From a checkpoint of a small transformer trained on Wikipedia.
Size: 8 layers, 2.03M parameters.
Architecture: LayerNorm before each block, tied embeddings, normalized queries and keys, some layers without attention, exclusive self-attention.
Each number is 128 + 24 x the weight over the matrix's rms, rounded and kept within 0 to 255. Layers, rows and columns count from 0.

# layer 4 attention value, 96x96, rms 0.0792, rows 0-95, columns 0-31
[[153 136 151 128 103 111 137 130  96 126 159 150 106 125 114 113 104 136 156 119 139 139 144 108 126 145 135 140  91 112 135 141]
 [131 133 126 135 145 105 111 109 141 131 147 104  61 126 160 132 158  96 145 185 145 168 180 118 119 152 128 135 105 152  83 125]
 [140 117 142 143 126  98 135  99 105  99 114 137 130 142 113 124 154 132  88  88 130  89  95 158 113 117 166 124 159  98 169 103]
 [104 142 119 127 146 140 123 132 124 151 129 124 114 129 121 133 112 122 165 124 131 116 129 133 147 116 112 136 121 146 125 163]
 [ 81 107 166 139 114 106 152 141 120 133  98 137 121 129 129 120 130 101 102 117 132 148 127 158 120 148 134 110 108 133 159  88]
 [110 132 129 150 128 160 146 132 120 140 139 127 119 121  67 139 122 148 133  98 115 120 149 102 134 118 149 136 126 151 143 144]
 [120 130 117 123 127 121 132 141 142  85 123 102 111 113 131 148  91 125 131 155 111 128 125 116 173 114 141 168 113 131 141 141]
 [144 145 119 123 146 138 126 102 130 140 131 132 129 139 121 110 127 122 136 145 160 182 149 125 113 127 143 132 121 128 119 162]
 [130 104 110 134 150 109 147 151 156 131 121 122 116 131  87 100  72 135 126 153 137 102  84 118 164 120 132 141 109 158 152 108]
 [111 138 133 163 116 164  81 146 124 119 150 121 149 108 118 167 120 147 157 141 111 140 135  72 127 125 123 114 127 164 115 126]
 [137 111 148 142 122 116 115 150 118 130 127 110  88 119 104 105 143 128 114 136 129 150 185 115 140 143 117 119 135 131  94 152]
 [148 121 184 106 115 101 136 112  93 124 114 145 112 157 161  91 155  87  70 122 150 148 111 171 126 127 127 158 110  98 120  78]
 [148 138 132 132 127 144 181 131 158 114 112 122 131 135 117 109 108 137 122 116 129 161 123 132 135 127 140 138 104 138 121 109]
 [122 122 126 139 148 101 135 100 120 122 133 148 154 137 170 138 142 112 114 112 105 103 147 146 107 131 153 108 129  96 140  98]
 [126 118 143 110 138 130 141 148 117 111 117 126 189 132 173 129 129 142 108 100  94 128 119 156  92 152 101 120 121 146 121 118]
 [133 127 142 134 114 202  97 121 140 134 129 153 162 113  87 163 109 154 119 140 104 111 113 107 123 119 136  76 131 124 165 128]
 [118 106 115 145  96 145 119 135 144  82 116 110 124 114 134 149 115 134 133 110 128  98 129 122 174 114 140 162 136 127 113 164]
 [125 114 148 138 138 118 132 139 113  91 149  76 114 115  72 129  99 100 155 114 147 145 113 105 123 130 133 142  83 186 133 145]
 [100 123 121 134 144 148 122 110 151 128 113 130 122 109 145 141 150 140 150 142 155  99 108 114 152 122 147 131 106 111 138 153]
 [107 148 136 118 120 135 123 123 126 129 123 152 130 124 116 107 104  99 123  98  99 127 103 139 139 136 100 117 128 119 144 119]
 [125 134  73 111 159  92 124 143 132 144 132 118  90 111 128 115  80 146 146 169 176 108 123 163 157 124 121 138 128 128 138 133]
 [174 136 125  90 116 108 141 143 114 135 121 133 133 135 107 130 173 147 110 170 189 150  99 120 148 119  87 111 116 107 136 100]
 [ 91 128  86 155 141 144 179 145 128 144 150  61  71  95  85 132 144 109 167 152 135 162 114  82 128 132 139 157 126 128 101 159]
 [151 109 145 140 146 121 131 135  83 119 160 116 116 116 137 147 144 116 173 127 110 152 164 125 125 123 130 127 122 119 109 149]
 [ 99 145 143  99 119 154 154 106 136 160 133 139 142 139  90 112 109 122 103 151 150 115 134 124  68 119 135 131 122 134 106  98]
 [191 152 153 120 124  96  95 102 107 121 127 133 138 138 163  93 146 115 132 145 110 146 124 125 160 137 138 126 107 108 122 125]
 [152 127 146 109 132  98 136 127  89 124 117 161 144 151 121  92 129 140 101 132 125 150 124 148 107 149 127  63 133  86 174  63]
 [118 125 137 127 142 151 158 160 121 126 155 156 143 117 126 128 116 144 128 128 119 149 146 102  77 137 144 130 120 174  93 137]
 [109 122 102 158 110 137 119 137 123 117 126 148  99 118 136 145 162 145 130 163 132 136 112 101 131 125 104 128 114 149 152 125]
 [ 95 131 161  81 141 106 138 121 150 141 133 145 110 133 133 111 138 131 102 177 158 134 106 152 126 148 112 135 137  95 105  93]
 [123 114 132 121 161 120 123 143 154 142 142 124 111 106 123 108 152 163 114 111 109  89  90 134 137 119 151 105 105 153 149 115]
 [152 128 125 135 110 102 121 120 116 101 127 117 123 135 120 151 133 126 129 123 142 105 124 138 106 112 142  88 129  63 147 126]
 [136 115 116 144 133  99 146 158 127 119 129 120 112 111 152 113 169 158 139  91 192 125 134 117 161 124 143 123 100 130 147 162]
 [135 124 150 174 168 140 155 152 134 157 109 117 129 136 137 104 113 125 130  99 121 141 125 117 105 132 155 133 116  94 144 133]
 [141 148 103 130 106 104 119  84 143  97 181 112 116 157 112 159 118 125 149 122 130 116 113 116 132 116 114  99 136  93 100 147]
 [133 120 108  91 150  96 102 132 129 151 124 121 117 136  81 123 138 100 154  76 130 102 141 135  99 139 145 142  83 111 134 156]
 [126  91 185 158 171 136 117 121 138 129 116 100 127 118 124 128 100 124 105  91 126 137 114 130 134 144 128 139  97 124 168 117]
 [118 146  99 138 135  95 115 124 121 160 105 101 121 131 140 140  84 121 155 140 111 165 154 146 159 142 126 100 146 127 113 153]
 [155 129 111 137 121 112 137 114 112 105 105 157 139 134 143 139 188 134 130 138  98  96 167 140 139 113 136 161 128 123 110 123]
 [ 97 144 123 153 145 116 116 136 136 104 130 137 135  95 169 128 113  89 125 111 141 165 164 102 154 139 159 108 147 125 162 150]
 [143 117 120 113 114 106 158 168 119 146  96 164 127 136  91 143 133 134 138 122 142 150 118 138  84 120 126  93  61 146  83 169]
 [121 131 171 101  76 139 116 159 142 145 135 144 129 116 133 134 110 124 125  99 128 111 158 139  92 127 103  94 151  86 147 111]
 [115 122 132 101 109 100  96 123 132 134 153 152 131 138 174 121 162 113 120 113 103 119 112 143 156 132 127 121  72 145 128 122]
 [137 129 141 135 113 129 102 113 121 140 132 146 138 112 126 132 155 129 125 132 115 155 113 118 125 119 133 129 123 104 121 194]
 [134 121 129  99 146 158 176 112 119 105 124 172 127 138 185 132 134 156 141 113 124 106  87 121 172 116 128 122 116 112 137  81]
 [143 116 146 138 125 105 103 123 108 151 154  79 125 123 138 143 129 102 143 134 139 138 147 121 127 131 143 127 134  86 123 125]
 [155 152  98 121 160 124 133 116 125  93 146 181 131 138 127 133 165 155 113 126 120 152  76 123 141 126 120 120 157 130 130 145]
 [167 133 143 135  91 163 140 108 137 108 123 140 125 133 133 148 120  79 125 119 120 121 128 118 103 137 132 139 156  87 110 138]
 [149 115 137 131 121 124 136 118 129 109 115  90 100 143 138 114 122 107 116 123 115 114 123  99  38 123 163 122 117 111 127 173]
 [133 158 100  99 176 111 124 101 149 121 135 144 133 120  73 111 119 141  94 112 119 127  94 131 148 147 159 105 147 127 131 177]
 [ 90 100 147 124 159 127 141 131 150  98 126 154 141 139 116 125 123 116  98 134 140 163 135 143 127 114 157 169 178 111 144  68]
 [110 125 168 131 100 124 118 115 126 119 128 100 119 106 152 113  96 120 133 150 139 175 139 142 202 136 124 108 109 125 110 160]
 [117 110 125  96 135 140 140 128 119 117 113 144 136 116 119 110 171 124 114 127 120 109 151 154 136 132 113 146 109 126 130 123]
 [117 141 132 141  98 153 140 135 131  77 121 138 128 108 125 125  97  98 147 130 127 107  92 115 138 128 125 127 155 112 122 114]
 [125 116 135  82  92 137  81 114 113 117 141 130 134 129 102 119 169  96 165 130 149  86 151 127  67 129 115 128 138  93 121 133]
 [117 146 138 149 109 148  89 101 133 139 118  99 117 103 132 135 128 147 155 121 147 129 179 126 117 139 142 100 161 123 119 185]
 [108 151  95 111 154 135 118 110 134 131 132 171 135 122 157 145 119 146 104 142 125 146 176 128 154 143 134  99 171 100 152  94]
 [126 128 148 126 124 105 144 139 142 130 132 110 132 123 150 105 139 182 129 115 150 143 140 130 111 144 116 151 123 154 152 116]
 [118 129 159 149  95  84 100 126 135 131 159  89 125 113 140 114 111 162 142 134 116 124 125  99 100 146 124 115 109  96 139 113]
 [126 111 144 171 141  98 120 124 123 181 135  96 132 138 150  99 161 139 123 102  98 142 169 131 120 145 131 102 147 174 102 155]
 [117 136 110 117 124 140 112 130 138 125 149 124 128 133 129 138 168 161 138 151 114  75 114 146 148 126 114 105 145 135 168  96]
 [137 141 146 119 147 164 148  92 101 101 119 167 141 144 184 114  87 116 153 149  91 143 117 139 153 116 104 120 131  99 111 128]
 [ 95 125 121 139 127 129 130 133 133 130 147 101 116 143 130 100 127 133 107 111 121 112 146 152 126 125 140 128 137 139 118 139]
 [126 148 126 151 121 134 130 149 112 110 128 124 114 117 157 123 143 117 139 153 141 105 182 133 138 116 120 150  82 110  82 173]
 [158 133 111 119 164 166 143 176 100 118 158 157 142 146 115 128 211  97 128 140 123 144 146 137 110 121  99 114 174 140 102 193]
 [130 113  22  83 113 200 133  99 155  97 152 126 118 167 117  79 176 121 144  75 133 111 111 152 140 162  60  97 127 120 128  41]
 [187 152  87 131  82 136 156 109 139 119 143 115  94 132 130  86  79 204 107 218 124  93 127 131 131 123 105 168 167 121 109 124]
 [104 105 122 108 154 110 107 110 109  83 132 137 146 121 136 101  97 143 144 170 183 149  63  97 106 138 139 200 116 141 129 166]
 [101 127 137 164  51 188 134 146 102 105 131 119  99 113 148 122 136  98  96  98  21  96 141 140  78  99 131 201 155 111 109 133]
 [ 57 111 104 185  79 176 112 177 118  78 113 162 155 128 117 184  56 126  90 127  95  98 151 128 103  67 116 183 139  81 154 118]
 [102 127 203  69 150 135 136  76 113  58 153 117 123 125 136 128 111  67 164 200 144 130 107 146 109 146  89 183  47  74  88 143]
 [132 155 119 185 105 103  92 143 122 151 122 154 122 133 120  93 168 138 141 165 104 137 125  91 154 126 122 222 106 110 115 216]
 [120 126 126 128  60 186 135  92 136 125 112 164 134 150 170 140 116  77 104 138 135  80 134 149 107 100 119 144 145  89 126  56]
 [154 163  54 130 159 137 139  91 123  92  91  78 116 120 206 207 168  37 131 136 104 129 115 145 136 123 181 130  49 125 121 181]
 [127 104 103 106 129 112 149  87 107 146 119 146 141 138  79 138 130 164 124  58 145 144  71 149 117 149 145 124 124  65 116  88]
 [162 115 128  90 169  90 167 140 122 122 105 181 149 149 148 113 162 148 132 157 150 121 105 140  84 151 123 113 126 154 147 118]
 [109  90 139 159 149 147  96 143 110 175 136 125 161  83  92 170 122 166 152  85 152 134 132  98 133  96 188 113 166 162 111 154]
 [100 164  87 104 117 139 110 134 135  88 141 202 148 112 195 147 122  72 112 115 112 199 106 120 135 105 144  98 136  64 132 135]
 [128 112 133 128 143 106 118 108 149 145  89 141 151 118 108 191 137  93 130 164  79 154 116 114  83 201 139 147  99  84  62 125]
 [114  93 160 191 132 124  80 140 128 194 110  83 122  82  75 175 130 137 145 120 186 182 136 106 166 126 136  89 125 206 116 113]
 [152 140 117 102 134 129 111  92 119  12 127 140 102 140 159 172 158  38 122 163 161 109 136 139 148 116 133 119 121 104 119 126]
 [150 141 143 177  95 127 136  85 135 173 135 113 133 108 138 124 180 139 160 132 120 135 153  78  83 114 115 170 105 119 122 161]
 [123  89 110 136 173 100 135 141 142 176 102 132 133 126 154  91 151 157 137 154 121 117 125 125 135 122 145 150  70 154 118 108]
 [126 196 131 133 220 122 121 120 127 117 112 169 148  97 174 155  80 101 114 196 150 188 114 111 152 124 159 103  97 124 119 177]
 [101 133 127 130 103 159 123 141 105  85 117 176 143 132 106 147  98 148 100 173 109 106 143 110 139 134 150  93 198 164 160 141]
 [ 74 107 170  83 162 112 125 163 135 158 122 171 143 154 106 116 121 147 121 118 134 142 104 143 157 138 118 142  92 114 161 142]
 [125  80 157 125  96 170 172 138 144 178 132 149 124 157 120  58 193 163 118  98  48  88 142 124 135 113 133 156 106 146 131  81]
 [ 75  65 149  96 156 154 141 145 123  89 133 186 144 164 204 122  80 108  94 129  89 117 130 160 144 117 117 134 160 126 160  68]
 [131 148 138 161 136 182 137 165 145 140 126 125 107 137 120 100 131 181 117 139  67  83 169 128 133 120  93 177 150 147 117 167]
 [111 164  93 149 123 102 159 157 116 140 149 164 100 126 140 124 131 122  97 145 102 118 165 108  92 144 148 133 132 158 121 194]
 [149 169 142  79 150  78 130 124 117  69 114 225 147 151 145 133 105  98 107 118 112 138 156 171 101 134 102 130 153 102 131 128]
 [139 101 186 107 112 130 134 190 115  75 135 150 138 146 140 142 137 154 126 155 118 145  69 140 145 123 134 124 115 116 134 141]
 [130 152 158  99 109 101 167 167 113 185 133 177 137 129  94  89 114 144 155  96  98 110  77 130 103 145 119 161 131 119 136 123]
 [112 135 116 114 150 158  89 127 141 100 157  83  98 126  76  82 155  88 131 136 160 122 126  98 151 162 118 139 128 109 149 163]
 [163 115  78 138 102 120 117 125 127 129 105 177 138 117 130 196 120 107 118 104 185 196  94 167 190 143 141  98 175 121 119 162]
 [ 94 141 119 135 125 140 123  92 114 157 140 120 139 122 176 105 157 113 133 131 102 185 153 118 172 152 144  88 140 158 144 126]]